{
  "num_attention_heads": 5,
  "num_key_value_heads": 1,
  "init_std_qkv": 0.0202
}
Each number is 50 + 12 x the weight over the matrix's rms, rounded and kept within 0 to 99. Layers, rows and columns count from 0.

# layer 9 MLP up, 1728x640, rms 0.0414, rows 0-108, columns 192-255
47 44 38 45 50 52 47 62 36 69 73 47 46 36 63 56 34 33 39 43 48 60 50 54 72 46 46 24 58 61 50 27 35 23 38 41 22 38 57 55 48 60 48 62 60 35 49 44 55 69 30 54 61 43 42 43 51 53 72 53 31 68 21 62
33 45 42 69 45 53 55 72 38 53 33 35 47 53 45 53 70 60 49 28 47 37 44 63 46 46 26 41 43 39 50 39 52 56 53 52 53 62 59 46 42 54 47 41 45 41 52 30 53 47 38 44 48 51 61 58 38 48 35 53 62 55 63 59
53 50 37 53 55 41 46 43 28 46 51 43 35 63 56 62 53 60 63 58 50 39 60 47 43 47 64 41 53 46 56 52 61 39 49 50 56 69 59 40 44 35 53 64 42 36 44 38 49 50 56 72 46 59 47 49 44 50 43 59 48 59 72 51
41 45 50 42 64 27 40 48 40 51 27 39 59 48 54 51 53 67 67 66 41 40 62 55 56 53 51 31 73 48 69 45 24 56 70 68 41 44 40 56 49 35 38 60 41 60 56 39 47 54 35 30 77 40 56 50 56 60 58 57 57 52 45 63
47 77 52 57 70 57 49 46 47 56 44 58 45 62 54 47 57 67 43 31 56 67 72 49 59 25 34 64 40 48 33 44 56 50 33 48 71 55 32 50 56 57 41 49 73 46 57 42 71 36 50 61 58 55 44 57 47 63 42 43 75 58 28 66
44 61 31 66 29 52 50 47 64 44 38 61 47 48 56 65 51 44 59 61 50 66 21 55 58 50 65 51 68 36 31 33 43 37 30 41 52 56 42 43 43 69 46 39 81 49 39 36 50 57 34 63 51 58 75 58 54 79 33 62 60 51 44 48
73 42 49 58 66 36 66 36 65 43 40 55 34 38 69 43 29 50 64 64 53 43 43 42 43 49 56 43 27 44 42 58 49 34 52 55 49 37 76 48 61 52 63 56 56 54 54 44 47 49 43 63 50 52 42 65 48 63 54 62 52 68 49 38
36 57 50 56 50 56 51 43 67 53 42 31 71 62 53 35 50 51 56 47 68 28 79 17 49 50 56 38 44 58 44 35 45 37 49 42 54 80 48 48 73 47 39 49 53 77 88 74 30 67 68 50 48 33 31 33 36 55 48 28 44 44 78 33
65 45 52 44 70 57 38 53 44 44 47 60 37 29 66 53 43 53 53 32 42 48 53 37 42 64 39 74 55 63 51 53 48 50 59 53 42 61 82 48 53 56 63 56 30 47 35 47 48 47 51 37 36 46 48 47 50 45 53 90 52 53 37 40
50 45 57 41 13 58 56 41 54 39 47 27 19 47 29 61 42 54 36 20 49 47 68 75 63 50 39 51 59 40 28 56 57 49 41 54 44 61 44 54 96 51 68 51 49 28 52 80 51 52 42 38 57 45 70 65 43 55 44 32 41 47 74 55
56 45 48 54 55 48 61 44 37 75 65 69 53 53 51 58 39 48 53 33 47 49 75 46 63 52 41 49 38 67 54 38 41 56 53 30 65 26 70 43 78 39 48 39 39 31 52 37 30 51 38 68 68 37 39 35 43 43 45 38 39 36 35 64
50 39 24 44 46 55 59 63 60 46 51 42 65 64 57 37 37 61 43 47 42 39 47 59 57 27 55 41 68 32 47 48 54 67 41 48 46 45 52 67 55 58 50 65 59 44 65 61 55 39 36 39 66 40 49 52 43 73 48 65 36 68 48 77
54 59 22 45 42 50 46 47 42 61 67 45 45 62 28 45 63 57 42 54 69 34 39 40 60 65 54 65 37 40 64 11 57 36 48 48 51 46 41 49 37 39 71 36 43 53 47 54 37 50 71 50 44 39 64 38 45 49 58 41 67 42 42 71
22 45 50 61 56 53 51 26 40 48 41 28 36 52 39 51 58 65 61 39 49 63 34 52 60 39 48 62 65 52 47 64 49 44 58 51 53 57 46 60 57 50 47 36 62 68 43 64 54 69 47 60 33 46 61 60 57 55 47 49 60 57 56 69
35 40 51 41 16 39 35 44 43 46 48 57 72 49 48 72 37 62 48 58 60 55 69 51 51 58 48 48 54 75 41 49 61 37 41 67 32 65 52 48 58 87 74 54 45 79 49 56 54 32 60 41 61 44 34 42 45 33 46 55 50 62 35 66
47 60 51 40 44 59 41 63 52 38 74 32 23 51 46 45 65 32 51 54 32 40 47 47 60 48 53 51 55 36 47 43 51 46 69 50 36 42 50 52 71 56 42 72 55 36 61 58 30 32 73 68 60 39 39 64 63 56 62 43 45 56 68 35
69 57 52 39 69 51 55 46 43 41 32 48 49 52 39 62 48 60 31 49 43 62 44 56 73 76 60 39 49 68 59 48 53 30 52 39 38 71 47 47 76 57 58 63 36 44 63 55 50 37 43 59 52 64 69 58 56 65 68 47 43 59 48 61
30 48 46 30 58 51 49 41 47 51 47 48 31 39 50 54 94 45 40 47 56 61 51 44 46 71 57 46 39 37 19 62 14 27 51 63 72 67 26 46 51 31 67 53 33 41 60 45 39 64 41 60 50 48 54 56 34 52 46 43 51 37 63 53
34 54 47 37 59 47 59 22 45 40 36 40 65 81 50 35 38 40 61 46 27 65 44 37 63 57 65 51 39 45 23 67 59 33 46 32 38 63 71 35 37 50 63 60 48 46 30 56 28 61 41 49 48 53 44 53 44 49 61 47 44 45 60 61
51 73 50 62 55 38 46 48 56 50 66 57 35 36 34 36 32 40 57 51 61 58 47 51 56 59 56 37 70 31 68 45 69 57 37 33 71 47 41 45 76 49 45 47 53 44 37 40 46 41 63 55 54 47 52 37 41 43 47 58 53 69 64 67
52 55 55 60 48 41 64 49 50 35 60 52 84 45 56 57 50 55 53 53 31 57 67 39 66 37 64 53 64 61 50 63 56 56 38 58 52 75 51 48 63 52 49 49 45 44 27 66 48 43 38 47 59 36 46 47 56 64 63 57 38 52 46 52
45 56 58 55 41 38 36 23 61 47 59 38 39 48 37 46 44 57 59 38 40 35 35 58 43 51 49 39 51 59 54 42 47 35 47 50 55 67 44 66 47 69 67 71 44 58 62 55 55 51 36 57 45 36 46 43 76 41 25 64 62 53 46 48
34 69 60 51 55 43 63 74 37 48 53 17 40 37 50 56 68 44 26 53 35 47 55 53 29 55 56 57 46 58 51 46 60 41 40 48 64 34 57 77 56 24 64 27 44 78 57 43 46 32 28 53 51 57 42 56 61 51 68 55 53 44 59 35
68 45 41 23 48 49 40 45 46 56 55 26 42 45 39 52 67 58 47 52 55 29 34 38 57 42 55 24 53 56 45 50 41 63 47 58 66 45 51 48 51 45 44 61 44 43 33 42 49 67 29 55 54 38 66 49 41 70 51 53 53 48 53 59
51 43 34 42 22 34 56 59 55 61 51 49 56 38 70 36 62 58 59 62 45 39 59 64 49 42 43 24 39 69 44 30 89 67 53 71 49 43 88 16 50 60 33 76 44 15 28 52 44 42 44 35 51 65 52 27 30 49 60 63 66 67 45 47
70 44 21 42 34 63 40 44 54 49 42 61 36 33 41 61 27 46 42 39 48 62 44 96 31 45 57 46 38 22 60 48 58 41 32 53 19 40 63 73 61 51 38 40 47 37 40 52 55 59 67 29 37 61 46 39 44 38 49 32 42 49 44 56
46 48 68 43 69 47 27 49 21 39 56 48 49 59 45 48 70 53 45 67 48 39 45 55 70 35 50 58 50 54 59 68 58 42 65 58 58 43 48 60 55 59 45 69 58 50 72 68 70 52 44 52 49 45 51 56 58 43 59 44 57 62 59 56
57 53 58 50 54 33 56 42 36 41 49 49 36 55 64 42 52 39 54 54 39 56 53 70 36 42 57 44 65 38 36 35 63 55 50 42 57 78 34 51 37 51 29 53 43 48 65 44 49 59 57 64 70 56 35 43 65 74 28 53 49 43 60 45
29 45 51 39 54 13 37 54 31 39 49 59 45 56 46 45 27 64 59 38 51 65 42 70 85 56 70 67 53 40 44 63 37 65 49 47 67 86 26 45 39 54 44 46 45 28 69 58 56 48 69 46 46 51 68 56 61 49 35 54 55 45 86 45
38 53 26 57 16 19 56 54 47 44 48 57 27 51 61 58 55 66 41 61 56 35 56 44 57 75 47 58 62 38 32 47 66 61 50 60 51 56 59 47 47 55 55 57 57 49 58 60 57 49 59 52 46 63 45 42 68 53 38 35 45 48 65 20
37 54 55 41 51 51 67 56 53 54 50 49 69 67 31 50 60 34 49 47 57 57 40 53 51 35 41 58 48 34 62 53 44 50 58 52 60 83 47 33 64 50 50 39 53 53 60 56 52 55 46 56 58 20 51 50 62 24 45 49 56 50 46 59
52 56 52 63 39 58 49 60 48 56 28 39 54 46 45 56 50 37 40 53 75 55 40 49 59 51 72 51 51 55 47 36 44 67 48 66 51 41 40 39 48 43 35 44 57 42 42 40 66 49 73 55 50 41 44 36 46 51 54 50 36 53 59 58
75 49 64 50 30 59 57 50 53 34 44 67 46 47 74 52 47 50 56 55 36 47 62 52 31 41 39 53 38 30 43 47 58 67 58 42 51 54 54 47 66 61 58 39 38 41 59 47 38 54 41 58 58 65 36 54 52 58 34 52 37 58 28 51
33 55 47 53 70 61 34 46 72 53 51 55 56 50 43 23 50 32 53 54 50 46 60 52 50 77 49 47 45 63 57 59 51 61 48 68 63 40 62 50 28 60 56 59 41 48 38 56 47 64 36 44 61 58 42 57 50 51 42 37 30 56 49 60
40 41 40 20 49 43 74 63 31 51 41 46 56 42 46 32 42 32 38 35 43 31 60 57 41 62 23 41 46 59 58 35 51 40 54 67 57 53 73 52 66 58 11 55 58 61 46 21 50 33 20 74 47 54 40 40 43 47 38 39 50 44 41 40
45 52 35 41 31 21 40 46 57 49 34 53 46 25 40 81 43 41 27 44 47 62 56 35 33 72 35 46 46 52 41 53 35 52 56 56 57 53 41 75 57 60 57 44 51 46 65 38 34 30 44 50 40 40 55 69 44 52 46 50 37 50 41 51
52 64 59 36 53 47 59 31 27 55 51 61 55 53 36 49 50 63 44 46 50 55 33 47 55 42 43 52 43 42 75 56 40 50 71 47 52 39 53 23 50 63 49 57 58 54 52 50 53 41 39 61 40 71 56 45 52 45 38 32 58 57 46 29
37 35 45 26 48 50 46 52 47 63 34 37 46 43 55 70 45 56 52 49 51 51 47 58 65 41 43 40 36 46 61 58 54 51 71 43 52 75 51 60 62 41 58 67 43 38 51 72 57 57 46 45 61 43 38 56 56 65 65 33 46 49 55 46
38 66 31 40 37 52 61 57 66 58 36 51 50 52 52 42 52 22 46 57 46 47 68 42 55 49 31 56 50 53 50 48 48 37 45 46 54 60 53 49 59 40 55 47 57 50 44 60 58 42 43 38 32 39 63 44 55 47 57 45 22 58 49 44
49 59 48 65 58 58 30 31 33 54 46 55 68 92 70 55 56 42 46 35 37 56 73 40 82 62 39 68 56 69 62 68 67 43 50 85 55 24 24 48 33 55 57 32 39 54 53 66 56 38 55 40 45 54 39 48 47 52 62 56 41 70 55 36
45 56 56 43 53 34 40 58 67 43 47 49 45 79 70 54 51 16 53 73 62 46 62 67 34 46 52 40 62 39 37 67 56 43 53 24 48 32 67 79 44 54 56 66 62 49 35 58 46 62 51 44 60 72 45 55 51 50 52 22 78 40 51 62
54 52 54 19 52 75 47 59 54 74 56 42 65 41 57 51 36 58 51 44 57 35 66 43 34 44 47 31 34 54 41 61 12 57 59 52 45 41 52 76 51 53 46 51 43 57 75 42 58 52 53 58 59 54 49 39 42 63 42 56 35 39 52 45
45 39 51 36 45 66 27 52 44 57 75 59 50 52 50 48 47 59 36 45 30 58 67 33 51 38 42 54 56 46 61 64 41 43 50 53 64 58 53 42 48 59 61 41 57 42 59 62 73 44 53 36 52 46 66 20 50 40 42 45 62 52 62 34
48 61 39 57 53 60 50 60 50 61 50 56 46 59 31 60 45 49 60 44 37 67 74 47 52 50 37 66 36 49 46 33 66 75 50 59 44 36 39 62 65 50 72 57 52 52 58 55 27 56 55 59 66 68 45 69 56 53 38 18 49 35 64 71
57 49 74 62 61 24 57 32 65 34 32 57 67 51 45 49 59 63 34 78 30 58 65 54 53 46 60 77 48 57 51 69 71 41 64 76 49 46 51 41 57 55 41 66 50 65 63 57 32 29 61 48 65 29 32 51 61 48 57 53 53 51 59 37
55 31 36 75 62 48 36 50 35 56 59 47 59 22 49 35 53 55 56 56 67 50 62 44 55 39 45 55 51 53 41 26 50 62 49 28 45 50 49 36 36 48 32 58 53 62 73 66 50 60 45 59 56 46 86 38 58 55 62 48 60 60 53 37
61 50 49 58 46 65 34 39 60 42 55 56 37 41 34 49 65 46 60 31 53 48 39 68 51 34 58 42 41 65 56 53 58 48 34 46 55 56 43 55 34 33 56 74 54 27 37 60 56 55 69 43 59 56 37 41 54 53 60 62 51 65 47 51
53 45 45 60 36 48 47 53 65 48 61 51 84 45 45 52 53 36 60 43 27 42 46 35 61 63 17 45 63 39 61 57 31 18 58 52 49 46 53 77 42 53 64 45 44 48 51 73 54 30 52 49 52 48 42 51 57 56 56 40 53 67 29 42
39 45 37 55 40 61 68 35 31 58 54 45 65 61 48 64 63 49 50 48 54 40 61 43 41 42 62 51 43 44 25 58 77 45 39 46 53 28 57 41 29 48 50 43 47 56 40 52 40 67 54 53 68 51 55 49 43 45 53 54 64 66 55 46
60 63 59 41 35 49 31 41 54 51 73 66 79 38 46 65 37 21 58 54 41 51 48 46 58 58 41 57 54 49 57 51 39 50 47 60 42 43 43 30 34 71 47 56 66 41 30 36 42 77 35 50 44 56 45 45 58 45 40 53 59 48 41 65
65 35 59 36 74 33 66 57 51 53 46 52 44 54 53 53 42 44 40 71 61 58 50 55 41 51 47 41 54 50 55 64 46 63 38 51 48 61 40 48 40 30 49 59 47 40 37 46 54 63 51 76 61 57 13 66 27 38 56 64 51 53 59 43
37 25 59 48 43 70 48 55 46 53 67 52 43 44 54 63 40 42 22 49 69 49 47 30 58 64 37 46 46 36 45 39 58 54 40 49 56 59 46 61 55 44 57 68 48 66 56 63 51 54 37 44 27 42 25 55 40 48 42 68 58 43 63 77
70 61 37 37 57 53 59 40 51 59 50 68 51 43 40 39 57 42 48 33 34 55 52 54 46 67 45 36 45 68 54 37 39 46 45 54 43 65 60 31 76 50 61 61 57 51 52 55 28 28 62 54 63 32 42 43 44 50 55 42 36 40 37 59
55 54 34 37 71 33 51 43 59 71 61 63 46 66 35 34 30 56 56 60 45 57 75 64 51 52 32 72 48 43 58 30 55 45 59 65 50 58 36 47 42 52 35 72 41 45 74 57 31 58 49 68 61 44 47 60 54 55 54 64 52 73 57 44
28 38 53 49 61 76 75 51 49 40 25 33 68 55 57 66 54 25 26 29 71 41 55 61 45 62 47 69 71 55 30 45 51 44 52 42 45 59 51 48 41 60 59 65 37 46 39 42 63 53 42 55 66 65 40 36 39 80 50 55 38 51 36 53
42 41 56 48 61 40 57 65 69 45 59 52 46 43 44 43 31 49 51 37 17 51 66 30 53 86 31 56 40 41 36 29 72 47 50 53 58 43 53 57 41 47 40 74 46 69 51 55 45 48 40 53 51 47 55 34 38 36 48 48 58 78 61 44
49 50 51 67 52 76 45 19 29 64 50 29 28 44 55 50 60 64 61 42 60 38 37 40 47 60 56 64 37 58 52 40 20 56 39 58 59 56 36 41 58 58 42 51 48 36 55 57 47 48 66 42 47 51 44 29 77 47 63 66 54 44 33 47
55 38 48 76 46 40 69 58 28 47 73 57 42 65 57 50 32 57 43 41 59 54 43 51 43 72 52 31 55 63 71 60 67 51 51 57 67 58 54 47 28 51 30 51 64 49 41 36 49 41 55 59 64 48 52 32 21 32 51 46 53 65 54 42
60 42 42 34 82 53 51 56 47 59 40 31 45 40 66 80 50 50 57 51 30 39 68 54 58 50 57 40 43 58 64 53 70 62 64 57 26 61 60 45 45 45 53 66 39 46 70 57 64 42 25 47 46 44 53 41 67 45 52 39 51 46 64 49
61 56 24 27 26 57 58 53 46 50 39 47 57 69 43 35 53 65 28 59 41 56 67 39 35 50 23 55 43 28 45 35 52 60 52 42 40 68 57 63 59 62 72 56 45 50 47 50 34 33 49 46 41 46 26 62 33 68 40 63 45 66 57 67
48 33 53 45 55 27 59 57 49 68 44 65 33 50 47 46 40 43 45 61 74 47 51 38 43 82 44 51 23 54 65 45 44 61 69 60 53 54 38 71 43 59 60 28 47 51 61 51 30 59 38 53 65 51 64 58 63 71 54 20 44 42 40 46
32 58 66 16 50 80 41 26 56 41 56 56 62 35 54 47 61 53 48 55 58 45 72 57 60 39 59 43 54 61 50 47 49 72 30 46 36 53 65 43 64 54 51 51 53 38 51 48 51 44 49 77 48 40 47 39 43 53 60 37 25 57 54 66
68 37 51 45 51 56 50 55 43 40 47 50 78 42 60 44 33 53 49 59 59 87 61 49 71 65 55 51 56 52 44 26 52 57 61 36 42 40 49 49 55 36 52 56 66 44 46 61 54 44 54 46 31 58 32 59 71 56 45 61 51 41 37 39
50 37 20 57 44 60 39 35 41 43 57 49 67 56 58 53 62 62 42 68 66 65 59 67 56 39 51 37 35 70 45 49 47 52 51 73 44 36 54 56 44 31 71 73 51 39 31 48 46 51 55 39 57 62 57 64 42 35 47 38 34 36 47 68
50 43 65 33 48 57 26 42 67 47 45 33 57 60 63 39 40 57 48 27 28 59 46 52 44 29 57 21 34 57 48 57 56 55 38 28 32 56 48 45 65 44 64 39 39 37 50 46 52 43 55 45 59 46 29 60 46 50 52 58 39 49 57 57
47 46 50 57 55 57 76 32 48 57 64 41 63 72 56 44 64 50 53 48 35 59 55 39 29 35 47 54 42 60 11 48 42 59 57 63 58 59 38 67 51 56 58 45 43 35 58 73 55 44 45 56 54 39 53 64 38 68 70 51 54 47 47 55
49 34 41 78 46 49 53 65 52 45 47 51 50 70 62 46 37 50 62 69 44 49 50 44 52 41 31 49 54 49 62 40 66 52 54 37 48 33 51 42 42 61 31 63 40 71 73 47 41 44 78 52 66 44 32 45 46 63 43 45 45 61 45 34
35 51 63 62 64 44 48 43 43 42 69 68 45 20 48 61 50 54 65 44 77 27 40 54 42 27 55 60 38 69 48 44 70 39 41 33 53 28 36 53 86 57 58 29 61 60 66 43 54 60 41 59 38 53 50 40 42 33 57 55 63 58 46 58
50 35 40 49 54 39 55 42 39 53 52 41 61 55 30 59 61 64 47 48 56 26 55 49 54 46 37 32 58 48 49 40 35 51 41 43 52 58 60 54 51 48 60 57 31 56 47 47 47 49 43 62 64 60 47 48 38 49 64 34 41 34 68 49
49 54 62 53 59 46 56 50 57 50 49 53 46 42 40 46 56 60 49 44 59 28 40 57 62 58 48 62 46 33 68 43 42 61 57 62 40 52 58 53 55 46 39 48 46 43 56 37 37 35 36 62 35 43 34 50 40 74 79 55 54 38 34 52
35 35 41 43 29 46 66 81 41 50 42 37 44 34 44 57 48 56 65 54 58 54 80 38 53 70 48 46 58 36 39 44 46 53 44 47 52 47 44 49 46 34 51 51 49 54 50 45 42 52 51 36 53 50 61 68 54 50 28 78 37 27 45 54
37 42 53 38 48 57 23 28 57 44 68 48 51 45 57 38 64 27 54 48 44 70 52 49 50 81 42 33 52 62 50 50 65 46 50 60 71 54 65 75 44 78 60 47 43 52 47 42 59 44 29 60 48 50 37 61 32 72 47 52 28 40 52 58
44 40 42 57 35 55 39 45 51 60 26 41 63 59 44 47 58 55 52 48 54 77 31 59 41 33 25 43 65 60 41 44 53 45 39 74 61 44 57 65 44 53 41 34 58 51 51 57 68 35 63 39 42 47 50 50 41 45 28 31 63 68 54 47
20 45 45 48 33 38 38 53 52 21 65 49 64 38 36 47 44 49 42 55 54 41 52 43 66 72 66 58 37 55 39 49 32 23 26 54 51 61 45 51 52 68 43 58 45 60 42 64 57 42 42 44 66 40 33 54 50 37 56 61 48 43 55 44
69 39 37 70 71 56 52 54 73 64 40 37 64 19 38 75 28 52 61 56 58 49 56 56 57 43 64 60 42 56 44 38 72 56 24 52 51 33 50 59 68 73 58 52 42 45 62 46 68 34 49 66 39 70 38 41 32 50 47 38 49 53 54 68
49 69 41 62 61 52 52 53 61 62 43 40 38 42 39 57 34 66 40 51 37 67 49 37 48 69 65 68 48 57 64 51 57 49 28 58 51 44 48 51 34 66 58 56 50 70 53 46 56 47 58 52 36 54 63 66 30 66 58 47 48 66 43 36
58 31 61 53 38 65 50 29 48 38 17 51 47 50 59 73 49 55 41 40 72 39 49 60 57 60 41 41 33 59 53 30 43 52 46 49 53 58 65 46 21 45 43 29 58 50 54 47 68 25 71 39 65 53 48 58 51 33 46 73 67 22 45 34
42 46 70 47 48 54 55 72 57 54 63 42 55 69 45 39 53 71 37 45 54 54 38 45 41 42 71 46 45 67 45 39 52 44 50 37 26 32 45 51 55 48 64 56 39 51 26 60 38 55 42 60 59 56 54 51 50 37 39 54 30 50 54 51
46 65 65 63 70 50 40 51 53 41 66 53 49 50 55 65 49 32 31 15 52 51 65 44 61 47 42 36 47 54 58 58 67 43 54 52 47 39 42 73 50 51 50 48 54 71 59 58 55 30 48 75 39 57 45 42 50 22 49 43 67 57 59 45
60 50 54 65 60 42 28 50 17 42 62 56 61 47 46 40 73 59 54 52 38 39 55 29 63 64 39 59 32 36 64 55 79 67 59 63 49 63 47 57 62 56 46 65 67 45 47 36 69 68 64 62 47 49 30 37 45 36 70 35 37 46 52 46
33 34 62 54 57 44 52 53 35 59 47 49 56 38 41 55 61 50 65 46 50 42 36 34 40 43 45 50 60 66 38 58 65 39 58 57 46 76 37 57 67 45 41 38 43 57 44 70 24 48 49 20 69 78 56 51 55 55 56 45 35 45 49 51
50 46 69 48 40 75 51 74 47 51 40 40 37 53 58 58 38 54 58 62 46 52 65 68 67 42 45 53 42 66 52 51 42 52 74 62 48 66 35 41 79 43 34 32 55 61 61 52 47 61 58 63 47 76 33 61 56 58 60 44 51 30 51 76
67 71 45 58 82 50 64 42 63 43 57 56 53 41 38 53 57 35 67 49 35 67 70 51 34 46 33 45 52 69 64 44 50 42 61 25 31 81 47 58 63 22 44 40 39 42 60 31 62 60 62 40 35 42 44 66 53 43 50 54 49 49 63 33
63 54 51 32 38 50 41 47 60 54 57 48 45 55 46 62 35 53 49 43 53 71 35 31 37 32 53 43 63 28 41 53 41 53 44 59 61 60 32 40 49 60 55 61 54 41 47 43 44 54 60 54 43 56 47 50 52 56 53 42 62 46 57 55
41 51 45 41 32 57 26 54 60 27 47 55 45 39 58 22 58 44 47 59 52 53 43 42 63 56 44 36 57 32 70 28 45 69 43 39 44 65 55 45 80 83 51 70 57 47 36 54 30 53 42 57 30 34 37 29 57 55 48 42 57 59 57 32
59 54 46 49 57 59 55 47 53 46 64 52 56 24 50 30 35 38 58 71 70 42 51 63 51 22 41 66 56 38 51 62 43 39 43 56 62 57 41 35 60 46 47 38 48 43 50 26 54 62 56 39 36 53 50 52 65 63 54 43 55 47 31 37
42 63 40 58 43 44 41 19 43 52 46 46 47 54 56 52 77 55 52 44 31 58 62 48 54 75 56 33 40 51 56 31 45 40 48 45 49 31 26 57 58 70 46 58 42 66 61 68 55 60 44 32 70 40 51 31 41 60 67 47 49 50 39 51
52 50 80 56 36 73 65 52 55 56 56 46 58 48 48 76 39 44 42 42 75 32 54 42 55 31 42 55 55 48 28 45 59 79 37 19 45 46 62 70 42 50 29 67 62 42 47 37 60 53 34 47 20 33 58 47 39 46 58 69 45 47 40 44
21 61 70 62 68 18 52 59 40 30 40 68 32 30 49 52 49 44 47 69 62 49 37 47 50 32 52 57 44 42 55 42 57 47 44 68 46 71 54 45 26 64 38 59 42 42 46 44 46 49 46 61 55 73 61 34 57 55 40 52 56 59 57 57
39 67 59 44 52 42 56 66 45 45 43 39 61 46 80 37 45 33 64 34 66 54 53 50 53 46 36 52 44 40 28 32 29 45 45 56 30 41 71 55 46 47 58 56 53 56 50 35 45 44 44 60 34 42 67 55 49 51 56 57 68 55 45 72
21 58 66 55 51 36 48 35 56 82 45 56 70 49 64 56 51 36 46 55 71 58 60 74 23 39 63 50 38 54 51 46 44 54 55 42 53 38 42 41 60 24 65 43 54 38 39 48 60 44 41 59 41 42 47 62 38 53 53 55 46 45 57 41
40 73 45 41 56 35 55 80 51 36 42 66 33 63 54 32 34 48 53 61 65 61 30 46 58 71 57 30 55 59 47 68 61 40 70 50 73 71 42 38 54 50 68 49 71 59 58 49 42 12 38 72 44 41 32 73 29 43 35 48 45 54 36 71
44 39 67 50 61 60 54 44 53 54 33 62 58 54 55 52 35 60 62 61 49 33 59 34 45 34 43 49 56 53 26 56 42 45 62 27 61 53 57 62 65 71 53 70 34 45 54 57 51 67 65 41 45 56 47 80 45 53 48 49 43 51 36 66
50 47 64 44 52 45 37 60 60 48 59 59 49 55 62 58 24 50 46 59 62 59 52 38 61 51 35 53 52 40 64 47 63 77 42 30 34 30 36 48 61 64 47 66 43 33 67 60 20 53 51 65 47 69 47 42 41 55 62 48 82 58 47 72
54 63 57 65 59 34 58 53 33 52 30 54 74 32 71 39 78 50 44 47 50 61 57 50 43 54 55 64 39 61 42 72 35 46 47 42 46 65 53 52 61 69 52 60 22 47 58 27 44 28 47 42 63 48 52 43 29 54 48 77 34 52 55 50
49 49 65 55 34 64 45 38 72 49 42 48 51 73 42 32 31 37 47 53 57 44 33 49 81 54 34 29 29 66 30 38 34 45 30 43 32 40 42 43 18 69 59 33 44 55 51 69 48 49 49 28 80 48 59 26 22 36 46 76 48 66 32 63
70 61 52 48 57 42 53 50 55 43 43 51 28 42 41 41 45 45 65 41 70 50 72 53 72 54 36 38 33 59 66 41 41 45 26 40 55 78 56 35 56 48 31 36 40 68 57 34 54 53 57 45 73 56 49 73 48 59 49 42 50 46 58 54
51 69 47 43 57 31 38 50 65 46 53 47 59 54 34 33 60 55 50 45 51 61 46 53 44 65 66 67 70 40 69 57 47 54 28 43 35 41 47 63 46 63 58 49 60 44 48 63 30 45 38 45 58 54 57 48 41 48 42 61 53 60 08 39
62 50 45 57 31 45 28 51 66 38 17 56 50 58 45 40 40 54 45 52 47 57 70 29 49 29 47 67 52 57 43 33 38 51 40 49 65 53 67 50 40 35 50 50 44 70 62 37 81 55 60 51 56 71 38 57 61 24 59 48 41 14 32 32
46 52 46 68 55 27 58 56 47 67 37 52 42 40 51 42 47 33 54 62 41 61 51 42 47 53 24 62 54 55 39 50 55 48 48 37 50 49 60 33 49 52 44 48 49 42 49 57 48 46 45 26 44 70 31 38 59 40 42 60 43 80 73 51
57 62 56 57 39 37 46 37 41 42 64 46 56 48 40 40 50 69 22 69 52 33 42 43 56 50 56 41 58 56 44 62 49 26 71 65 46 54 34 72 67 52 48 36 56 54 53 50 52 26 40 53 42 46 67 60 50 50 54 22 30 57 52 28
48 51 62 33 76 59 56 47 47 49 64 60 52 43 53 42 64 47 46 40 46 38 56 55 55 52 30 55 33 48 39 43 37 23 47 55 48 59 24 30 35 66 59 53 72 72 59 45 46 85 57 62 51 48 54 36 38 58 47 32 69 60 50 47
87 49 57 60 49 34 51 59 59 57 48 64 46 44 55 38 48 36 33 65 60 28 31 44 57 27 51 32 26 60 69 48 61 60 67 45 46 52 53 37 28 37 50 52 59 70 48 57 59 70 37 43 49 63 54 48 62 60 52 57 53 25 51 39
44 54 35 74 28 38 33 35 66 39 69 41 71 57 64 37 40 60 66 58 39 51 54 49 57 43 40 31 55 62 75 40 34 68 67 33 68 33 49 47 55 51 48 48 55 61 54 68 49 55 59 58 51 41 41 41 62 55 55 38 40 13 54 52
65 63 43 49 54 39 48 47 49 42 62 61 60 59 55 32 52 68 49 47 57 58 44 55 51 56 67 29 56 58 42 63 78 58 58 40 59 57 56 55 35 59 53 60 46 47 66 53 54 50 49 62 42 53 41 61 55 53 32 47 73 46 58 35
50 54 47 58 47 57 28 34 64 53 53 33 49 52 61 49 43 43 70 33 65 56 51 61 39 30 55 30 48 37 62 43 49 44 47 21 46 64 51 58 53 78 55 48 63 64 54 53 75 61 39 39 63 68 35 54 51 53 37 51 72 52 49 30
53 63 46 78 48 58 41 44 70 70 36 42 64 45 53 52 51 43 53 43 50 34 55 40 59 58 66 56 47 45 44 47 75 58 60 44 40 45 59 87 55 23 46 55 40 64 33 29 58 60 44 44 63 57 56 31 45 54 50 47 42 55 73 42
50 55 65 42 58 42 41 56 53 51 44 73 57 48 39 50 50 31 60 55 47 57 53 54 73 52 37 64 63 58 51 62 64 57 52 32 47 47 38 41 61 54 46 45 43 42 44 34 54 26 53 57 37 47 49 28 42 75 56 49 53 46 47 62
63 43 49 35 69 28 39 67 43 42 67 60 34 38 48 33 60 23 52 36 60 38 46 58 60 47 67 43 50 41 75 48 42 46 41 48 55 56 43 59 24 56 56 64 60 60 37 68 70 72 83 37 45 54 43 35 28 34 45 47 62 42 60 38